Weights of a small GPT-style language model, trained from scratch on English Wikipedia: 3 heads of 128 (1 for keys and values), 31.5M parameters.
Each number is 500 + 40 x the weight over its row's rms, rounded and kept within 0 to 999. Layers, rows and columns count from 0. Numbers have three digits each. The size before them is the row's rms in percent of the matrix's.

# up: layer 11 MLP up, 1024x384, rms 0.108, rows 918-941, columns 0-191
# down: layer 11 MLP down (transposed), 1024x384, rms 0.105, rows 918-941, columns 0-191
# gate: layer 11 MLP gate, 1024x384, rms 0.104, rows 919-942, columns 0-191
up918 099:522527582528493489609495513455483505499516546482534533507528474450481532484530473505577586480516486468533507456407550511580406540431515528522529477490530515474486573416561442503497449489452559561529488505565477575480400519556504510486487424493551512534581416544453476489464499566523480521429477465509514513583527495517491524506502460526512545525564420501534474533440472410481470491566458451574439517487457495536522529558475516505373495611518546534486460534552539532480493521519507461527425449493466550517474522517490535495577435485500492493412514534459544529519474419482548493
down918 099:489446522525507573467512506515460445523448508549487479458615537534475523458481490476483563564423507429460413535618466540418500506522587483558550464560509448478554446561471464495496539485552488527507541417509491512467502451540491512464524477534486481516551468493509514477491557541494462474528479525481511476422481417443454489478479484454465583504526487537479476442567549560506517546447484469529492461466533528549486530475474498493584521568529477495486441502567507485531510537458537534423482477508508482510510469566473454494480512543529533485476517401585465536454482552492494549
gate919 088:476473580474542498473440449481618475555462513469524564516542497526433493484530521549532515464466501497486490447625527469487477522477474470451539515463476484505492557534492425507549503498512516494524537448511592522443570493511526515449453468505556512495475438468499537519429534509469462496451469512566495479462480512538554491432538456557524495536505495507500522459475557531496488483446498470496370458460532551496526489544490516477473483556519486513474543478512521572520506512520431492520503444517537494483404524602506548445550434519515460493480458605489530593541441493502520442
up919 090:434506531475538512495512515454558534480550463513452528517444415545514509550454467578469523538550480501485500476457475490488537467468457480501403545538526529438524479454502501568555439545505526549481518428581555484514547541489497524490569542467415490506451508510509505444509452580567467490506473462509529454416450424466487479514467454615451464490479450467411495550515503455537487558465517501508503538512551552465497474541523534512527547444504506519530522412448444510545499486533524458462495475478485503499484506547502574498494515549521470474517499532466550545515422464478550504
down919 093:511494554550492482503492488449477485489555475455529455497535467484497467484520556487510530492486506504498558499483558524491464476506549436453555467514484545557469513526594467461581515469509548498524510507480536563480498459489474517508581528568495507456495488475567508425607523423513534454495494493502461457414548477516559533454487538437523507411438545540505594510519583509458513459484532491511507475412525488476514517524511507504477535457431488480488556554498465493483533572433536515510504458529424474528475445529540436563500473347521533530478467493454493493546545549549497504
gate920 097:528502448470394552513478490483463460545463619496514516485546542488553486538500545508494498461453522576520530533494515539521446481538379550515454468462417563548454552503544462562458507447531499521524455471515444570461498495510501480470543568538524574456478498531470455495464494500517539501508473519478491500531513546500503417518488460472467585501466512506540536494507504497492507488483572532442467494434492467515527504570473462485460439599476477548517518522466531475496423468583510426541489473519467541488475481529468528444431494501444494546488510528552549506524455491477452516
up920 102:508469542492531436467492539501499503583420522504476503486421508427449458506410472563541504446450459502507522486538503468486483541425567495487470494547483460518485502476533445480501448522521483487458531537477519479521503503459467497497452495485427515523476485474475514550433419480523453492553499534451482513515469516461489531504501455574548497466533480500535463481471462489564559511534453530481497504559449514553601531437549468566523495491518463438566468486502534455527526513449544512442534499468515480509429476415555460480462576563588555467507488457469463437479523501494548552
down920 104:525500496441507528561512467452479490437489425418501513501438450453533545516487479607452461502452397465441457435524513485569494579443534492446545429490532515464470535511543478512508501456551444507488580514522537534533499437545434427477542495508562515521456456528443475522426503539435519494457500483471506542411499503443527554599481468525505454529521441464519529490537509428433520458479421446475557467533421540520504432495520508486483535491521505526475509546449389519560525456562482493494467447521534570534454536506484516470500527530463510428538422513541593480547479449514439404
gate921 098:510406531510540467479460480531476525379520519448527459530505486519567482452536543567451485488475508453477509522572520515557531450521521512468525373555507433511518565500437581489477506522503515541515530479548545463511510432462489525507507487437513460445601471564556544546541532557524501479502551513484446602494509499496502512455556518476459457524496455493488528549514477454486557495497455463566454531511489384508521439556502570479504488501485552528506484436452479533458541567504555536501577482511442456543493473538513557560512551468568529418555477532487557489497476496524447445
up921 098:469445575520512515498530527489511551486564507423480517507481489436539423496520498545440585458518533436536591518557575539479491425544440522494533434562509456531523567540507529480474446511419532515521476504556559519483530533458448510477533510437549443444540490503493522549542450544556504496472508519429458483520491462490429485476521487559469468499471467500514486461469364492522563543452470422548448533502411431501523483442475506442482511494502549526524526428478518513491521488465565552467534565474485411508531466529481525567464518462583489482513551450447527500527389472531503444
down921 089:457507511551452462555514447521587494518521468501498518516476480517538548443515503495444477516535514444488484446464511538524562531523465505496506503543532529467424501456459491440469537514559502566494434451539503469512497531512544490516474514471505554451576559643544517418533533516507448525522539516459497522437471523500578494416477445525506494565486512509527489485480481473531469476466537521458478508509467499542475457497571452483500501464520536502513468474545528433499514492445467530435554420508557500482517557517455421454479513461548453501498498513500499490466452556494507524
gate922 098:503520497497478501551595526474523491463562577509519510458469469456482482480485500405490466494488495512510574558451528526448527506579498532539531505474505468509446496482523548441572465446530467472462548505536529522611504507485519516553458539404364521552465502508483483516504514485494494436549490449571433503538474501476424494532510546469528390418498452457424452541495555517554573471560536502445529477541516552511483505453503530478444431473479533474452503447451505515487479521450446554514471491504560512429511500492435547522554544518534395466527490561521422424469516509576507549
up922 100:480487500486472521491483469450534542491484540542489478424523526520435539507477524457495555596428535557528529535489473546439517435467465529517473537428500474485521489550526569439492487422527475449458491464513540492464459499472490488536499449488489564474498532480547550566526533471597549512520502497504567466547486572500461539485537508469535450591529515487493525567443550481503495452471503549492482444442499503483464538402489480511509499466407474515437439456486436421479482468464502471418443445484557479419516528448574501539460499438541499435485500501437450483467532458555524478
down922 102:475442433487521397478503567558459514508504512471476537486542482496509496524483526540448551441452424524529504459433534526510479487506543475472550493487466480452516467470480520487523492478496407465529578440535526529554513463527549469471588474500497515507518465477528438509458553518447573567504491585537515545497500487500476456554474517516471552545555428447439627446517474565497484514441533524482478484470528505499476484599515542463532480473441509522506547452521463477472528482467533536512491470498508466492518477518427584470457449466428527506463492538488530454511477516462541561
gate923 101:511456486431579501497503476516506502449539503452502460504505496568561506500487522519533549504489478531510539514447444455480442517418504493517507445480462530480459505520476368439435503432530548467510490453459489504509508498422484482479458470503422494520487574485508510508497503504541484547470473520553444545518471515474511483569489537468527523522489490483480513459483482434523552482490505469565452454545528446522516509474523494457528427451418522450415566460466482473512531553423574514500471489501465480512469497527524463473575568520532513507511489439531464550511476501513521428
up923 105:451582535512501552496500504518513467492562554541425476459553513546434477501553482468537473436495513475496484516506520520496515477517503498494469568512516512545565508406530520446490477469509452505459495572471491464461512520524457491482528516480510504497482466491474573513493505494535504503529527532451548444408438532471517520440483513532509501533453483446489529543451559530503470555431540529465506472472433507455451504570481466489420541532568451503503496507521474546531431459536497418533519435489575490519506542455489547547384477508451532450503478499535525521481526553543562447
down923 092:500438506509520528505487469487457542511534463447419507527513448451627562426522529484438522577470527520505517502518401478470477492493523524535561549554430549485478503486533399552480437508472493461547497471510488572509458468461413395533506445532530512559537508562524521563473495591559489461523563540495481473544464492546505578494510487465523439527413519495561506465527474494488500566526507501512414536432518521548500450527524531529614482462482502480442512517545524480527505508432507542477473508528579473504521465601528455457491541532538419487479566481478496511500527530535485475
gate924 100:480493507509436447456443475533499461514570507539485515441473507501508493421441492463492546444566505563449425562443487507487506497513437507488470464530527480528466444525446466452498497528524497473480529535472443497510454478495484529421438480452500513501576552532497522492500482480498522499454565499459448581504574506438483470500575518545451451544512489533514423525480487531516513414502520546440454449423529442512475546528475488489510560490537543534514555437485532598453524529487525443504463485499503481500473500524490506449518511488517549464523503521459535474449434508420505544
up924 106:449465462500437518513441478527490556511500494537543493555491563480561527473463459487485509438514548564487473537493473565506583517485455471504474472446525524494397501525518435498446422477403420515454506501407452458481454480493471478538483466518472475525493541483470523464549474506505474555486496505452456479507550513522509427462494521526486542532486510478563461478509484528437558466508481562526543452470483425546446521432455452539441529486495490543565478448494492529478476490470528509471521528519481495495422479501529512508574518493453486529460451521436488505419492548478507524
down924 103:487474496496527367486501503480400551512569596517544478408508508551518426481479439509482546545543547485526479527479482493467515542543533481458538495513480491495482445511561488496479563434494483468462474555489532485519490490490443491514454494452454388445568441502493497562471522475479507482566523470523535559473571560487537486458480485465402509533438454540472441424521565484574511471434496468485435485492553488491458480502502487516589561509476514488474465477526480487472531495463456513475478505511500461484470472522469545446493563509487447458480549527485564401440552486477554402
gate925 095:445508450475539550520438518452540474499463505480558490492490470490535607590498502484522431476494514570540514510445464501509560506458493506385538451520525533501494532446481630469524476474537494511461507568452521476471453534488427569448512550486499469528536493418539478461578490535459522530417564454536532527449504617476446489590408542465504523531487492484503523531421510521531556459469526422538513502480482493510446477508463542502534458500453449472541545496575502435477489455448587477545437548502570539549536461497517483494436558576465489518472453587511500449494453419531530560
up925 095:516504515463446553507432434473541484483486519484556524487502489575512488460507455490528453445461545495474457541519518439523509476455492449483479444546444470458541453486547510526455480495455523559513508475520503527462513450566531504490472540502490466520525542525508448528507487561462528486476516536493477477483543551524516429450511510553435576541418504525474439498522512516496572456476459505611480571494458492385464513522573544556496475570524488489515504520481455524457463395489518477498480504486532539510517516522508511516590514508473527491428514443589497530479469425479475342
down925 095:529501532523525488550563470561508497471456482503481490495481453482481515489478511489500466466562493450447457470544518513504460445490498548546540578458507485538487527508436446448538474476473461484501520489454474536525495511457481587568450465456541383469413532487454490451426509485487528510510521457499413570509509481454503522563485461478525454493530507518513450457472480492463505482553494517488457639414470543541464478537533521506521507528508503557515501533442447389450443510492493508443467491495510524512479441429567441471496491523497475571504432472519450493521502495499523497
gate926 111:498492461536559455548495524524476485562499500442442460561486484515479537517448493525485503493506576544440539584502496510526564492468557548497497504550464559539471559515477438564554468467509450459453475531447441479421461487480482561462501487497515455480502483445466403479479556450490471485476560501445513555497480505521528544455454409478555526536457526456498511516477536550449430524492435548518529437458501500481577513522439469505406504426539465490550486553392526509531488512517473567515511478507483516492456546546489492508529485523496499402502517465509560516535528505524508497
up926 109:518542571453464442512507443519478572424514590495541550494497491526551514514514546518528464558453550480533479505442525497480492466482499557456531538507506517470472509407446553458512476470505502491480524430461519452517487579507491520529501433580564488484517506444469509486469548528496482455482481435559531503443462503483490433521510544529552537508479506540489628494545492478506537459461444550474490476467519528588459534469500495429480550455488489471544481513454484472448567453534548509443506531536554535480472501445588486536538474535466470451511496397480514500480534633561514531
down926 110:484529505550500568565440446469419500522438459538547438530475479543493544467451510546438453478579496487533511522519529523530520551501437438557481456501499508560512552415472511558444520463562421510482521469460489481513417494543450524470467478526488569452497529463537498506458563537553484485454456509454493479455551521522496525457435414493472503526463509565528421517472510499589553576476488550497533474455441480544523596519459539590495494495442431505567487523534509442451513508511505485528541449528568500497513527517459538499501457507474459482521396508488516475487499504469502552
gate927 109:441522495452580607520544484494468530454456463484465445442512507533542520500504459538413515507512493474500472447520446505425472503520529529497482526519543492597498476465516463528515499535500506500520518448456469531476488499469572559460541490525515478509481490500532514570552500527499577419562468461491542518552531420449578473502534500488509478553521454495427429465560497493430472489571508451525505481494486572515510508529516466522438480456569515501563472520431519529509468546478506467558502516519520550558520475630449567504537571537528492528560525558482544517592471544438558454
up927 110:394504507461485476544526563516420532528468541485510522481478485460544518461527494524460464538493473455495472584494504460527543503548493505457516469463457522468558536407563559531563541484501414476537416421482491522547524480422497489506510467523492538485542475537486482539519513479493568500554566456548544468482478499497545485495568439480509531453484494527509464539497558512452508497497430569495428482496435497527490443489497513391525581556568527525523512505529542517505478574492517434499508476506438491488429523516496518454499533517480427477523563449557481556455514496453501479
down927 102:581481444466517476511474486458486437489515551554498504518399463512443459456534495516549490490531461581548521469473505539494543442479470445555481473489530438481566523565511507441501554472451590464484506579533544491508507462516493464523451571444467575485563454520505437457458446458560485573478481579503484497433468456499505540426466558508501526503477495444527527495541572481559522475472515466509528487517558457446534545457567535604480514439421533496511522488485537496539513535496505537494524519478471473475512465479514460465512453510543575516487465528449556445516474509548497496
gate928 090:537475594475444515512454475487463541491460533471483514447481503555495460459493516479511542513498502541519475399428442540496506540549507513531517455458500578452499569453513466486575549485529514490480487442538511493482550516494437479473517448510519482507449526482468457511508543523489468541505486475504452518461497516489486493476476491524457458494476530481428489442512482495533452546570513522424551473523471584557535472408505524437515549456495433432516477511461445432523568482525520494485513497502505527526449475507577478511521566511449529504499490480550527578510473571479445526
up928 093:493457501468476537544592505547455525495499469551508529529493470473513504520462530543493545450538549493537470564570499547459503489544533478440516494547511488588531531424527508546507478541534480481588533514496561492557538420526498492535490566429427519535486493471480527483479500471501511428472518455498450460566508546489546530521519501526554518498524500512512587428514567516420510510450451506521519548491551487434522469531545501489483456515538558513497469423497484552487535539481460518471459505472496549471554480576509467520510560535478515489479563523431542558448442455550475524
down928 095:454479485529484460468487581448505413499479523491497514538502473547472505564506510490468575537440514562499507486504484502501564521464463484511553510532486540547540470482435497439483484540444471516495478491531491566467467511520490586490517499509473493474526527529485486503478503568442497512476536407425536551496437448462472543509534515510586571482503518514478524581393453520468497469505489514507481488563556520479457561500506550534528449495587524503484501442593465435477541512499529532454478567456471470549574540523471541444377465507498496469558510496426538514481498518502461567
gate929 095:447503500464475559472531453544417533520566533462466522538491507506436504462490405536538528509497516475585478554519364519544514457506480507466509438480520501518495511525484478554560408490490509443479523551518499496490516499459462505508554471487478492518454499527417514543447520533488478438531439512424463498486447438460571458522455510512504498476551488508503472565484499434480581563402499495520528472460475463534534438556530480457506555517458469532553455538492461489475444489381478506583562536486528516494575505541503496504507471516576519449454519466484406552565566542499596523
up929 095:516521541435554506510493460529441518460469544459472474536517478514433443577507484508559521506540495463516568528465427553501523516473547431572518499473474495557503482546558416484548488422534472484483434527507476509470489524459518450472551450541460501549479493559509493492446463444522453443510512475495521493516469451513465425540579550452475505520486506540535473512524516387522501562507502410460562524526562468537597485521460449506544536541529490522590491573516532430506506461450515497594465540446487483546529418536502497446471528466505582462533462514497470543541508515538590491
down929 099:500543554556571442519443454488531495530511511503547553476482491510511499506568460472533503510520476530506461534492485462480506503538515469499493500501479470497482502529470601496521546486537576521482544513478497462538491558529510470516498537517576494555514535516512552557594471472560494550464613596472548517506471539459509496482508462504479465543487506516492517482513443504479534501570510523419428496551468475487475466475456490474530499431481428458524520469379540460616518530465547548478475517533509451454549571507503481450520450466527457491474529491507441495500484505495490528
gate930 111:514476564472477552533521480416568444502530576484643513441482531512558465547420484472566425506480444540538514477467501541531483556512407502520461595540519475483538479483499488550478529497452461519518513513509500535443532539432543479512508523583468518481454506505454449472455475509473478483557538472524490506534462418499555481465508531525472522468532516432517534456463486466443514469490487524427408536520449489479580480474483489492513517538495509544545511528520522460467525556518487486497479476530505489477497520537530475466441526508477552412515500613536544546495531494450490462
up930 107:455468514589541456563498534521515491487445463537444547516461481487504448492604438515456483483493537443519434462476515421438425425448547474491509443568521503527485504490567505529586496496464442539476412578507440529487492452574525499537462519500487516566550504420501534511533461492558482513448470439433515445488508594529443530531461503443491555575471397481526528534565530526549502516540520510515491548434580429532494535547451544561539499433487497466484488560484449458516533487486514471499530495458477558503460436440509483544476427517479532530463496432500474445510527474516496613
down930 099:516511513509540493484492451519491470487520557523531537488492501530504532478553469451542487440463531576480532603479434489536465539463476398580501542541506523485484556484514466545560563435532358421500546552535495503522527530520428531479386455514452452473516495468508478513529516517566571522500508509437514501502474524570533438458510457573577496436484519534505485511557439500484564474574559505505525484549480533454471504509485549518524436503541526556503496508586463517518541514453483501552498514463494435486498442480465607484414534438516459536476495516541492511508496490527477490
gate931 104:507548495510524477444502569474531498507583445552467530459555470501507527464529530479421542532536484553549474483436509446446483517479424523530451438495545481511567542596437486504511542480565569509507478550476454471493558496453414495475548469443549526518476468459506555513557520530491496525469447562512454449493524536517452535600470568507570486503507458538492543520529461515491494452465529535422510496420436505511537437578461546501583458474572507504528473530497465476486500491556495427502521473487503515508443578519485423515499499507471483543572536443488481494457488512475569536
up931 104:515542538454493473510488461513419509443568445474470547484561505508576475482466479468464550503513525494513560533489496532495499484524477558506457515430485504528530509472478627477534518425500499524502490526449503569548451461490484512533476573433475449570533488553513414540462527489473484488502414466553522506435495445479550502531415493494557521446475424478529582468469425470510589492514450466527463537489518465518474576517539454561521586525544508488459479462555505501490521473511521461458435488505518477525539622502492504484493486462540539545506454460450504485451422449478514482
down931 108:446514471508560428491472522463486465529595461506491449484490495447501472560555494459435516498488483423507485511462478524462547421497441461481486505480471531539423508478490530465483524510408468478456455527492485471502527471454496524537464493476418507469481465510491544459448493500439524451469494446515546543523494515486455477542537522491478528570466441495475534534483416490581482520542509528547426476525572472513495500497488509506541459492504481501616393476459507474511525596453545466475479481528525567499508504424499502497535507448423481521499515439503580505558567538534489524
gate932 108:479532458488518524539438492516485496479515456464481522547503490533487491508494471493482537499520543469540494418543468530421494576487512562540517475464462525409426480563518480441509522504487472561468471536489520487494475505436564443501524442556500485523490526452475487492456484504552511448488506479479409500505539523498454467404510434513446477525511509432404535560561475433468423570462511509484480461483557481482571559482535509510490496474458466528444386513431542514466511553540571496552526551483471516497452535436482484444502538559505480505401534567487524489481440528581550509
up932 105:474525447528507554505504505510529520541512478514477482534419522464518531527469495559447524502507534506541502470565505489541412471503478467525459534425447531487483531506544516476540474500538445485466473513510575457479585433501546510496501491505434452476485476547552473513509520500526554447435530503474526495451483512441404468423492494494520458503549486492527511456418531528538534524379454574377500479451536465536460563498512516521469537485494539462490471531439563523540567540551575528483516508519511558513486504509466493524521426518487397533471578521475546501474563469558516415
down932 098:504526584515510484483530537498474524561501518489495540439538477497535497539453496507500477564480515518448494462561639459504543486566510440433518481502508517524533485480447453613480510592496515490534461454486566494548543406476442527475460552450452448561457433515465546479565485484507557470498481498534552496530516460512549456475497505556464465538451512515511467465441477470481519472539525475515444424564468503472478475480475482534423572479545450474467546571520560503474522471471536486478528469523434476563479544536474535538519527507513501511521468512550473536512485441498518428
gate933 094:460526480533569467450439534511445510549507507516524537454536526543495455449497460457533533480568484561498449470550547493466532506522488514449518514483465559510507588461481527509501550518484540534556479419395519453523541531493512523540480463470442549523488552486558498480425481457522467510484504501538489432501586526550501548499433514557521415512480510458523551455447468535554452538555519444553573479557469504474516503499559539546480490460516462501481543553627552434455484465474536490448496471493502470456466514490548499515486461559508498464549556501497477478533515539519534497
up933 097:511541493424456492519490514506424496539514513497414507497475495501469504460533503486496466547492538480605497504488501448500471455471535556537565546550553517554482486434558502517476496506520484468539565476546411535500529503479495473458540498476535501426555476498554524511580541521504510463478565562508544480448459453467567510517405565420547531508530536472492480469578504502460513461526531497557564533515493482491562469398514500525532497442522506469499490438518484474490410511447510484474519508412504458509465519488539553524484533486549522554547605495519551470427478600502486541
down933 099:460503615537448505528513518469488559469509545450431513428502605508528454411562513454562484494412453494474582533480547480516476550471520491474545514525455522473449563504494454510442461544483449470499475527459565449524500532434476521543466520544490501531468489567490533519507528446511436450468551532451452504532505512509478513466484483507501461537548519474506510536572543470553437513533515450537516525463475536519519515470560435525533426519523489566527466433425447539556523560499522501478454404525486491500493474460481519509522535474481499474534493485514472529471521453530463501
gate934 099:588519504423468424467468524508526500467512476500499479580510567477491466491560515510467509509500445506461560593480527451525468426502461499465500533422450507481540522558459510465481601498550516472508502492534575463460588502505475499512502452519524544485492479495525498538515502447526474511553452513583532554513502543503467554540605514549459455494548507537509464555502533481445540622432549497505561508511523505475462468466525496437491530447511517429482618496477495482527547490500493506426521503536494524475488451543489512484526490533511412490512531535518495518488475521443528480
up934 097:456493518530518500478506537451572528500491504496444437461528472493574465550528527464539535487535522514539511505449407541547516541543546554539509429497481503500469563499448472546501547422508470403590507483502536529524591488485466523590477575553528590474546522513488519563504495462460552536541516490508479527446428498492519470513502457407530515510516446576479498490547445461545517440500489493498528485556514551462551455492533570457529474481550544518526471450546524546437428489527472465508526505487507528432554475468384558486486558456477551479569469423472440513481610519497504448
down934 095:468532533566473541505397428517459518487445460565495489551497482531475524472476499492469457527478510578518520448526499439487486412512540522449483492518488565507510457541491489487483542435528513521464495473483459502448492546495497506551461474533466486489537505459512525558552466432495553520570458502520466554557517557512524521467453469499507533475506540502527469514414440577521536495472470533524487457419492489550536509488469470454487381489557503516548501452495591454490493527482524492492493509445522481527527529506574465551457474447513508519520471469464491479499496523405523549
gate935 106:544430519495439526586506456511469420501447529560461540574560532503508562521525506497487455502511544508443499503558490603532507426474478525568521489540408538487506489518525576463454510482421466465470530479497464573468474504454512528500517504507461544507516528537463526487557498586548535418499451513450515537550451542551475541547489484585457553553467516526496545543528528508507420514473498534521472492500518476528525551499484496579518514486550557538411482488509435518519511531534544471483557505468472549485471506536532482493480418510510552485575472499471472483485530570483397469
up935 103:503521503556507449440511547465538510475552500402445493416484565506508400507538472501478494514482532488579496537476559421487524566521583480437430532447548458598498527542504479538585483509586489500527452494518551470490465508542536489456492466516526438465508489401517424493474487480455482484521524461515474501555569453495468472493472544396548459458458480474554438438517484449388525482499471491567561520521489528482465512491499486459522444489465451464529488531497581513537513468497452504538432463466537423516443553447489509486531552588485469502455487570481549501474498402528533520
down935 104:481523518477530410481513525436477519563622522528452479498541564462415503479460488520578526483473477549584550571491443486494450498474493517506475478440510518544501535524573415515504466521472441459471477516552515548453545531424481578476476479466494550466577529468498449450451524506468521503581405489508447506589527542509518516626463562452486466492491570541501550483555551480530506563470483427539490483530473533516484515540477517510527457529494525537499480463551545478455522547484547541518531484546522502536496446461501484464488504500559508534534552475498473484470556534482485535
gate936 100:464463536565520521492439508513549426455514492445493535534497466506524494495533498526562477546451471467484449536561504484501519432466453480516418515488463462452511452541495472553435441465537492533552471481569520547481447482538542475509558481477520509489489365555518497484573543535483433548452535492462528481458577501501524503514385415476567463450505485482475457508542443535504507584444531537549482521520459550484548552520435581464495563493558498498479572519471479540489470526496447461545527528460498547580497473543465570466540499540500531473552494598516498535452517528480478437
up936 101:510523540554557497537516502451500473452475510433452422509513548446493502516572453551488518470435530493489445483512555575505572514527533443462506486505446449489474435525479493467469494491541485530477463559492480469450540523428475519455461473553476532511486463505472458482493436450553525541493451500445502502487443579475465488513447560493461532588461485500558472436514534501545529495484459494499447493567528503583515515476387478499489491497429475537446522425463473521557464486453486542579505527591534515522425610420532551602502463490478531484480531530517472462468432491497539516
down936 100:489533484538541472558532524471534426468535554472499459534525453477514446537530447545540521504505496499539477477530482518492519555508393462550482472455547468508488492494392553494524515424566477500516449473496457456465572466516460512534511478474465468508514499462492486464487544547550511450450493515526513463532522468464553528487576480475547609378530479495433414573426538507523430432515505524485530563528512489516607568464496543524445554447451507509407487485493542521480506534514403587452452560528509528538545504488498495587529562503538463588576499520406507511527502489505523490
gate937 094:513503528460427472586496450448551580529421498499552554399497459537562511540475532533401411541463512566495507570508531488481492490481500440503524503470478485525499466573500442481455539566499519546520571505562459476447458515553465486415549535515527455486540500486496510524547472467456485573484466486477515558549551511486477627448549536531511505550485417475583496541537490492492512520432462445506504513450458514479538505505463474524495439514463523482475480500526442509494434539474519523487539436566427544523510528466483487551559504497535479466466470567482489503508530482483497452
up937 097:462453476550508518464536583620481526585517444548448537493505528478522538513533491615544537434512495440545554432473451530463457530534575531523433540500511517515410538493521495454499440475491489437457513554494557499535507572539489423556522450446501532479543552451448501492517557526478587506426500485555488516498401492438590467482509393479466502433550532511516561513535483474522528482534529476521498474460459520507489435466524408506542475507487507454519505492494542449516486500492494419541497533446454475545509519488483460542470498438496490488521467534505450511554476454501514558
down937 095:519414453509497514545468553537459486518450505527543535548537443456554464548495463475456483530522504572486513485430409524513478536562445494548497502534508531466495463464538420484555473473490513515460500564531500459530530519485490435561440472570542536523471537523481467558436411524423489490485400487441547464540490470454453530503529519547589419439525485468474541495508450478553520517466449505471539490546552456490544528479470459445449490520452601478560541517548448515542489465553507509445535453513440530492508472469429485428472479517516497536464454485455473521508574524539513443
gate938 097:488522480484478547551452528469473539494488431495538503529504437535449505461446485468464431444427546614527483504527490423489496506545493591579481495533450526412482476529507539505411514474508469462540512531478502452532520489456517399510468464464555510533512461463519467523582516455569577420536483511564522446465452503524468496491499490508469516495530462464463524477470540477508512497515493532565486513457521566552474526511501476413436448513564560455538569564496497503514518515489523504464455484445585514534506546561482485478477459467478459501487499523549536449488452472483530530
up938 095:541462502488549527425483482570488504476566523524433516538540604581455503510521466517522495545586584481432547474436464604482504533503499528503456485490519479538463545469502594474533473501533458463500471534416527601505491464507496571506435596460503482507538543516359455509455519458540468540510427448458492485466523465540498503543479502458496489472387527538522531497488486565436507523522468512494520523547490493466519528529495483473521543484457548538498420480483535480493548451480481609543472443510529492558591488429449518549547472497505465526500489488421443479457548470406500418
down938 100:490554469479519461575499464539503460448533474541537563547479550497477518541503453481516498522452543478513560503449391535525520506461465556509462426487484465535507521430573480488543515534451501521501415422525531503491517472551508460444510456527530514469430441481526482601465518478481513452472516499510485417481517490494564482514466493521574491507478513471513436556474553489532501501483459500488468471593489427534518491479513528457494404512516593428476514502519535456476481374462496528489544477523528520490529439537461487440492496500465481497461545460502476507453450489575565457
gate939 108:514502496537510476536506569537473527480500492520401470492456523467539487487508533479482440501468542479429433484461504497536437494515553462524557453516530507510542522470486591504540422510554468480480491539547517521477544565465481513452435460418469387510505481449472456478529501517540504418560503560525549456548534434529466567444531500536564572493498460459488513487539445424504483471518446530535465581511495485482472455515470470495564453499558578512543505394403507506527522483441516525466521494590543520439514443459498478542533562535478595481474462551538561460472486464554553512
up939 104:501484498527519493498518579498497487540459542496494435485560502470608542456478436528430467514462467543541532559505470480541475451447478544581435501498450551525508500532482426501563544502547437525442473526526468429588549564548468536525466469515425540500432510522471501569463471522469497549539493529477481475492476573498581511570429603491464492511541505520497479519469475537507555464464505445504486591612489517479492495518439493486521489477480424596546551527469508541466491465497436468428528537554502425493547496514464485548530447516559510471517553428471471506487527408498514529
down939 106:461503484503476478503553523502401488488490558545482543418480471533480559442471507495530437429505497447458482460507455529500543469455479459522473481533461510568542456500484498517589515454573441465496445480428522439497542517515501585575488501540565537547516473444462516549503455563546556442534569455563503476455478465504567555433499530473509437536467466385510508534607530513556519538492495497561496518466517480527478497532493501521515488456508510596517518553538522499479457514457453435499499545543477505484513462530565465504489555495510417472503543482516524496439503391472555490
gate940 099:480549447503440498473449485533506498521454508457486463536497518468483521397523518397510461523512517496488490492495435556503433463537488519475530496544479521635544510494529539494476526433488497484570426529459519464418459462503532537484551509454397489554526539467559507513534469575528544486476489511530516527489476457448482517560578565447412496465511469488495431449521492478480442425518522534498470475472499506562544520445485525467461501492534473537533521469473548548468564442488428502477450455501512444469475485501434491462478545489510464500492494485513536464523585497552492447
up940 098:486412473485477525528412433609586430532493540437568447512571502525500511559556510568548538544527561513492511507559525503484499442530518531510498499431448473514505502477497489510588489462562441505553431427487474433524460454494477531526457512483508556529481513527508476449416584500450527451467570487440556501489510530494480505531434551513507492493501532507513472585505480459482516559459478550474533498475495512479521532477443491534454515532503498502479514501499559475464446517544582487462456526500530454453496535479490583520559531544531466427549493487486473487535453398449469462
down940 095:476496428437511488557517550469521475550489535467524525485509463527470555529512501433503503559488503517527474493537525450502492507476526483516490492540529542472458464395521554459473472527446560478485535529474457504540440507499525546483593492475497537402503526508528502501483569440552464479547549483520502593527515514522554485434520512424574491543531512522416518474514502566521439464496495547453519515472465541474448518510588499513571464490438501585515552499516483511513453522412502541471491487498515481512472468518506487481464486507515563498393484541518572479534517490475439487
gate941 104:521536570486505522481466551477404557525479463486520571517574580538465489440467401492548404493553562499493445473550469464454485584466418527377456577476508540496558479499493466557481486524502509532497501459506561458497491533482506548521490548473505494434480474515533497530513428518455492500469479550512489457458550468452554460462442463520504490460468496558509556454594580464438547421534528544543509501559528494485449510498526505525483550473523479415545437521540469542455477462444491549488474503515539459542536487446490510466450549509525511568522535550555557445546504465553523515
up941 103:507477476545481506477535498517436491451467484458430456533456531534493471477475511487552513512508464490519475572486456505530578428498573523575535461513497473517597485431424535531481470488477439415510396494449443469501485579467439514478496499510499448498495417553542463538566454492486466507506555510525506529484511474499512517483597528528574474500511539474454489454489555401533471523459472552451512455442543507491464470439548487474554519586496501436372403520497540528439444446570498477476437447494562479502492521560535476538474547494427542491486511557546460478496508526553507518
down941 102:489444456502417548421541419525480443506538533517516510481519478516577527472486436536482503491426538514477447572437516531411527392415536409530487490540579464484481467522501532574514494544482451483468461453529537486503468557485455454505442482461561522498499555514496468463471550477413489454435457475466567440428472532500527590433429486549502519442535503459507503472510518526521499534600495552510470509551489575483437502483499491544495475541528413528513468448533573501483504530478519494502480514489475521427482516523557522478495542500493492492539491452596392467514429501553559468
gate942 101:467521511421466445446488585554588406506471539479474453459501534503469504569539585539485501424445534494504490463543506535492520495512542580561524528472445435418496450518493546468454443515537478465555508508537534473524584471492454502485545540481469539458482497501501511526478522397528455466451543507529506486558499483526440438519492488538491467532513566500450484538492525489396360458478483551430548472543501496498516521486501525440540500489480509445460446479509517539439509452525509474512477543500486483519569484511433471520442550569536488465495528500512417526460409623565484493